Part of a small language model's weights.
Size: 10 layers, width 448.
Architecture: normalized queries and keys, shifted keys, gated attention, weighted sums over earlier layers.
Each number is 128 + 32 x the weight over its row's rms, rounded and kept within 0 to 255. Layers, rows and columns count from 0. Numbers have three digits each. The size before them is the row's rms in percent of the matrix's.

# layer 4 MLP down (transposed), 1792x448, rms 0.0464, rows 1016-1044, columns 0-111
102:162139113122111071117182147192094137111092131137058115090127143119113152164113079190206097107115111156119137144201123098128145114116163136120142110166125141141169147098134160123156157135139079201102103115178166162156131076104112117158152176121143069109141133167100161129118145147126161087129150164092139107220196087145158089113125132136
098:108070134136121136012088107106157141134127065145130081090124109110125186156115127072159163152097101186143080075141184132073097061144138140071103085139135155123086156110141154186082077103172042146140170094157092131097137176176096104110145099136112133120151138141134153113087143085127128050089139117103144074122137156118080092148142134076
098:135111125085180135180118174190150131161120118114104104161144126160140088185163123119113089074102137112121146111100146104113070107096112132126164141136138102164083098126134090135129096150131152133167134141105141147132097122192114142156115143202107116078074152170073191174067133088134108171087059135186117131129151158050163126206083090136
096:192149229141170149090107131122077102102160163152108128138189112119109115129122182177086137130132138156086139156104154134131135098107078122144084094111117123127119167067136121152114177138139133121098145135073130165160159125108142083126145140142148199113067090113132109140122107108106150110136167104109218142125126120192163139186138100126
111:120070144144100080128076113065105182125126102169178156140124068128142151176185129132105102130105161119139103151107128105096123118127137198139165109131125123161119192071153121099148129101146114114080116144159112117152075116198125115151121127134100120080160152097137086183184069154083105083176109157115133157117110131131070092134090154161
088:175149154116128143141126125073107194080135133098144142033112121151092113078167130137101125097101116106133114135140105129066109186095127175098111122095105164153080141086109164148143092139106060143152164168137164161100092097154136101141143132084136151094137140135164136157123050122139118090118138110122130084111166199100101117186182107102
097:111187145129131255073041173093000000068089139149075098126149114122113082120142103120105140100171109120119153098124096138081146099173077147106138163161168151150102175158117076142136108099171123151112147087106121139071178139162132140076131131134170129074147166125113114105087129110084139129162103119162172154133098156095137106121135132114
109:157186160091067148107080103130121067152134130152152101131148104156105071091079075077146136049142143177140181176070076124121116073121142114121129148151148084142121124142148108079037112138193137154109129093108125134140128098179083141110156116150151126074170113076173115138126141087113169131098082050129154156108147110101103119118103105109
098:190145160113182168158105060118164043111143112145092135113137071105161112132129135108132131175115133098103119161105106111089150121127125076089145143113086149120160111102146152072116099146118072144194160173164170091126166157095167134116161106160129111121114096095145149152122105173102141091139130169095114180153109180130080127123122126133
116:132133182133166062185092150155146164137185205122062072165162129094133116086170106165139074090139170099167158105172143172132147137134140084086110148154094166176115159076136112142130128110165116158178159146176163142086170101132135175141085090140121084210108127131088099117137100097088099106095099131168110183157104117081131141154153158120
105:110085124150126153074194088114134198155120094186116103067099106192178161127128092113196107078096087151090139148152075167095118129140104130109165122127156103121137153175125123058110154141124060140121108125137118135103132121091166114137050086143186180139147197133125140110102130136116140139111098084163151142187137184151137094179167070104
093:151130099090153116087129081194172177182120116094147174150131156154071127180133107173142076111142135118159120091146110203123165145102136136130101087100155145196137156123128172157083123098130135145136106114149125101052201091126115071069076091163137146125068122105118121052163104150118108091181135103149180111080176117159145111106076110103
121:118036168127148049108126212163205054093143124148110112096123099069128115086133103096124118133146124156141147173141105141224190129184126120076123129087138198114101110147126150137155136154124168122088167123100102138123077163138138152122205110169145092101148166120103119110105148088072088112043064121187130196135060117130145161122100161177
050:176108153121048101072107055157114117104117112111097132137192082073167134084131146143127087195125138154157045148109138089187131126155153104077092106137149154127161115107179138125158108089144134122152141129107148102151136160138129145151125136110112115143172093095147117156133188120098153111076148111090105151159150071129104154121160131095
110:140155152168083136083043144137155190143101141150097142081114101102139169134192111142103085131152144136144084077057165070206116146126146154128135126138076117137080075105131140104083153073160164092148179113162110110134108136079146118143132131142142132165163106151098164102057193138144079128150119088153124065156077100133142106104071114127
104:101114124143159135142155166172140175147126100138126123115127140154131119129096097161169140159132127185120105079156139082152117070115121172138060141157139057155032161110124144160102134173103116124126149106126107182159150133132098172088097131137139071132150156153124124074124121090098070140083151048172084176143087137107125115126060136087
104:129077136126167138076140087091160190171070156125140114133152099154122091166150135193230147137113167205132113121163103115149114097148096055164158127165184088148067134111138186154201153114135080132104138163211131147182111085237106114141122070152126183129164090152130093109117127065133138147107161109120136099149109181117150076157111126090
099:085099129183144101117109067168201125128149124145187139148153120122087132114122129151086090147103154056121179128171147136133092094107134166063147115150108120132108119146105127124147069166132078114114078165147109101112127144081116097119089142065100114138117107104146082120107113058053147186045136171124055162145120139161121114115120138170
104:184154166125000086106012153211148133107142152167136163090134098164134159122073109092125125114089142090120139118181133127095134120165120172085109139120151107125136088130118090117157107127167100166151146115071110083135115141151079106138128058170102148146155112142117135125178161139094146105084088121177147125147092150059165171146162149107
107:100156101118128141123115123088226129143108087089122131201069143160065065142114122139153164185161119055112090098131069093178115119168144181096136107162144135129087062109129096151134166160114127144067100167189150125170177130109120094128137139146193113101163147143153191123112074155149165144178176099140135114101080181105138104117141158091
081:092094086037077108111068216141175165091105204169132119094113101125090175134113165134128095106166126100207127110115059132075125124143053075106090137148085173197097154143112098154084175087118094164099116196172142094164082139152105106121124115146154178079148151118117133109119164086100118096151057145157125136154099141105138138069063107167
112:087212189135096060106072142082101109111130119141124133149116129143129117142123105117151170159137158067081122143193088085135096113150107162152138143143134118127102113121129180147166185069108124037153147105151117150110116154139152126131097130092092150052151123114074061150091137108119138146146087121116113096154097109150101102138049138126
086:072202124081127118039133090110082075136131151147084074087178090144135059123159150118023142124144067131137096181067155140141178152112122156110118162123170092121193124151144113112168113159149108111172152139142146098107173105094098148111172119095168135122115080118137154101127108139116146097085193109100101165118091096169094095130089115136
090:111090125070218097196198169183208128148133166115155114144139131101144145114109151150062083157130095180149114168138173116129178122139134170145190104115188099153154126126186124099083135125105171102169162163124103179157112084123181096133159184104159131140110144153174133157120091161117166111145108144120056153064146077106152179137167082149
101:106126165119145136075106087144113147124177121097191210076161130157144102114123102112083174126068121044098118110123124121137073129144150109125093148142091155171130161105148125075136132085173120112156141142148151140079104112135162093086127112117115107072153097057132172125115123124110113119112093103147096170156142139139087107106169133140
127:123146172103130149147102161109093183090070167171106105069144138145154129098113110172109130171087146150139140056147145096119081174060166091105149091088090142163168151163113139154190189107136138080187117131130158154101077113122133123143064064162201072118140136140184100155142158123152149123172120237112114152159147148145132093186130201081
105:130169164131139113096157103095150165120170095118141075178158093137151127151071135146130118160108134115146118129184133122212149136143161168110121123140162122181124132142114162179142115110155105114121113177151129151176130135144128103121125127110122158107126125131109122119123160096112146156182125102102113152109078136097138144134171149163
087:085099169137102167100079163165128091119094086095152137135077159119062105115083199136119106072043073106097091095127107164161093143108120174165098149121113178112109144129112080136200164112128083145127130106169125135138133173133137119159178100155125146124098112152081115079166101130141117101091108137177091146180229092127126156141149134112
097:154104115134119112117084135101155136117103149070117136077126118129197178164126119142166090129102117101141142145157111155133130118172144100159165166086166172115096161072119176167150182134134094089119116142180103139106129176162122124137118154107157108095128104135113155080149108082133083115143142084119127094118123120091135191082061074161
# layer 4 MLP up, 1792x448, rms 0.0934, rows 1017-1045, columns 0-111
093:146109137140192107168085088133106052120059129055184133128146126100162160086070097058115166155076148137122080165108086098161095093123150138097162128045146162111094125108131105097064183134143118119114100123119127154108127072119135094090147083185128092189177102164193187157118081118151131154181152079124099070110119103167109151106138160109
106:140076190132131153122117085106147151118160141124119185133048161102092176172173106148111120141135161129111081146125177142147149109102139175155106148145150056134159090137104120119141113099106158103112117165141068137069120151155180134183088123168107110165103089140133110097095178063172119183117162178120139120141098149108133097127119171129
094:126162233124158129151109131122132102134121142130130145152143165082098075140132140021085112128113103144078123162061148105130129143147074114143127144127062066104096066168167148183099096097133147150082172116171122128111143126094159097092207169143142109141116119110148179128134087129150136050173153120077093140129178101109163092150146146092
092:113168147170132153117138129124175116058150145094082146127179114108178150143189119132132099106155180116094148134103139096112116114068081152150136141159147138157151086115127159106123079099107070138113123171116113146136120182143125127150065161178079153123157125059107159121109170093175078063097103105057096139157152097099107118132075087144
091:166102113107132108144158135115177130156178129104133066079077175134020095065101107082193149149116104118141176094142159125105120204139139128120145132153094104129080165115092178124163112098084132077091084146140142110125096157173090129102140108102171076064099142109093183139131162137133101113107173159065185136070204139151102102107113091104
078:003173128007060057175130103189255167164148133142131150130106119109143109166112101192165105130132199113086116089106120160118143152129123121154117126113152112126136107148111121175101110125137085121087123101172078176171111128106160127116107114161135159113164127152171116166106133112105199109104126167142170076131155141125140168207107131115
114:129137119098130136191152175112136173073131172172123146072169101110095101106123168065158148093160135244113153092171058171157166076103146142123077145121144159181136084167159115064096105135145140158164110096133105100107038045146151152121138099098207169162113127071120105171149085129177171108139169101161107099138152140205103117115086089124
097:117076137123107121111194195151117225140148123180088095169081115139121111139123155115126133161188109157158117134167127145134122186153166157077113063127122073112079115156087133166111119163168098164109132100152143168135131129152128093095086120085139090133172157093138084056184084135131173095183140118093145084184146149153148147145124049176
098:109157105145155115108085132143091081149167169098095072155143095146105089108124111116070132136157173098141118074210150138080138144135083079145107159129123175167170118090076130192093139151121115134090168124122181075118107120150115112147106147123133100119112097145108141177150114138131100101190128137101083159110144178170071144154157113174
081:183156117152146115142118186139089123119081121066139121124148124063123164120107179153147171101132128169150147129162174103139177147103110134151108134143167131123063114167220140106141086125126129113140120128162160182112068092156142059160111103105116126168122115153162103121155145102098132135109130061151093160149142108150097211148092092098
098:104033193129106136176131140150152134162131088072159195128163140156155104144151177176128145091126125151150112132129152176132163099115157145119107131126147150118138180150086136089140104064144117094081110133083141129127120127106128131174024107166104095110163053131126111081140080151136094049085087135158146143110094146184168116102086125106
109:178144210081105104086167144159168196151134112148167196179136155138107154107140131198127134084137094135101130103101141126138129139096132101145172129098152146107073099130096142152086114083136152101147128118076105118175084171108189148152123126143126169142142143124166116116132113090144114126131116094120169134079149136196105156134128089135
065:202113193183098172081088100182123092078126101120133136099146128127133090118123164148093084140088106164122109069177154102143183118092142090118161128096054111174160164110173125172124124165106106105083151091112121116187078118141111147156132119156143110079095122104121125086125117132078087111045078157152141111158167166125138175139110096147
105:152149157159027089110155112140082192127146128150113105161058064126134103069166153092117125084155119156045049076087184156119109142119160119128112194154165120068131159186140109139107123103163131142112142127126131148091165120167163076097166080155090200126130109184103142132145143151171136128135165128160123085140049115125112133134094170152
102:111165149155133114155129088051139150126220128129148122163119135129148132154070118139168108078183162170102121076127102113106054131132109094126091144092082133157087147096164112133117143106075166105085096137171103096176075097126121112081136126173140139083141142179170140114174103153092158098132084124103152133129158087127081158146095103083
097:146166135119187181100168150131121122131056151127144054145186123106096135087167174115082153139152156083105094134125079061088084070176087087152158117158133142152122146145091059076106110163109094092101118127115127091146106102103131075137122075168095136155097133148050177128193154093129124113115140083128189116100194109122091161162162153172
106:111143145165167142121133093118104153048133131120112130111196147174145177108086140132065107119108115135105137123151122160153111114122165124144143141091131078104114108146138136123186124095146119174141142105169156119160145163082181079185115133110172126113093116084155087142102129152090096104140167093095081118091101120124112110120187129097
106:149090126142142144194135126070099163166135152174076130119107126169107067135078152132116133150085103135188161181070125147141159101134085126102116129166076137164149111070119141109141164087102170179157109156123139153177117101104120143120161083173121142148110132118139139089154101126152106139112136136181156098065108121150192147064120135132
111:118102147145174109152130125107136158138079100152159079130129154122052075094088142131067121120177112129119156117183140159157158126082112181023139140160163144102108093105147117122142111088082136148105124117130134085156111121113122113101136132179142052112161143079177092130095081120085138171126156127089121102146095190174152124092151135139
093:113136146168145115140118123159125157135116116108177116071160100106077139160095119166103126164128117031187136101122193192156139105159055164093142121096104127117156161129065157116135197122135150132130052154152040177203140103108121143110128140133135150108175145153133084139094084108174112136098137160144165069095070122126116128121140148158
101:146071083162130079159095114133123115148111127115155133037145107102139215154073197170098166083114113118187141150149102112152128142116151135094135178172131081113106125178103172114105155081078153123112117132096165132077137147095205190091095102128161082099111125086141123137130107117120133121142058131126087115121089125146038094155116101092
095:157111104098210168188149096114145134184145206068207109087074158041090122156107162169156154118091140140201175155137189166157105136144111105081105125103107154130116149120053146140081150129178088103113151135146165118156103121087161125109097165108130186172102169101117141169193155107208149164139104134097135127144101137178152157189170125124
104:184129048189126160191157169099125078130131179108117129066087165147105147091158155134145130136101090102142151121136109110168124122138132131079155115130128128128150095151097132099186132124123120185111127101104099098121127060093099098140108100132106111179122145148102130121097177143128109164132109173098091082126111153110169099079124115087
096:154106077159103120143129138086127116148133144169111133097145080132130193101175161152126176186162113138112101135153147160198104162153070121095175154100130150163135073109193092058157133162099117122167149106105059175193153116107104171133074108159116111159163147130104105124142145060057133135149133085128119137198158085174123205125151134131
102:106115115129086118137132118148194104170189153163126143128176171119099072106161114087130088120117125131114173118124166078138117138077147081113137139089115111094155101143194138167128133083093092116144095151178125148143130106101077130126117060110168077096070077179183097168139127135190152139126173167112137081096104175125150125056123125155
100:172148092124186119107133069107066075128127073101099180079134119115118071127085139104146155126191112162138101147079103088188104155083081100146129145127040104103158136106084142101117128118103175123160097093132143087095143159139116129119117110128171135107147131155148123181124086117187100120138110097181144137116153076123173140170125107092
102:125132114153183132099083188087107155166099131141158141108083096133127159114141174132117054095164129102164104121091149122145186063103145096108120120163075103147121173094166091106176083182067123137163153104133148099201141192116122141091147153124173123129141134087096154186134169091179071109141199175148087144183182092116162128095082152084
114:055116155122132086102123125122132110109152187126128160159107197126100136131077033157154102178129100175174155146162116156073089066062117084162132128154105143147187141066158145124125156086170172116163165124184066131136150075113158094108146147129170102143124121115077138134119115101124074089136093114104122146158162132113103118125141068118
099:104067155200101139128125166104063189102104125146125087134100173139093124117202103123119183155094101122104137088084138065146083090110190097202088102099105124125118109186096145070108121151160126161096122101162116157118140055084175115170143181124137140105139131192138128159148145174136138143100103097122140122113180097129118149111156102092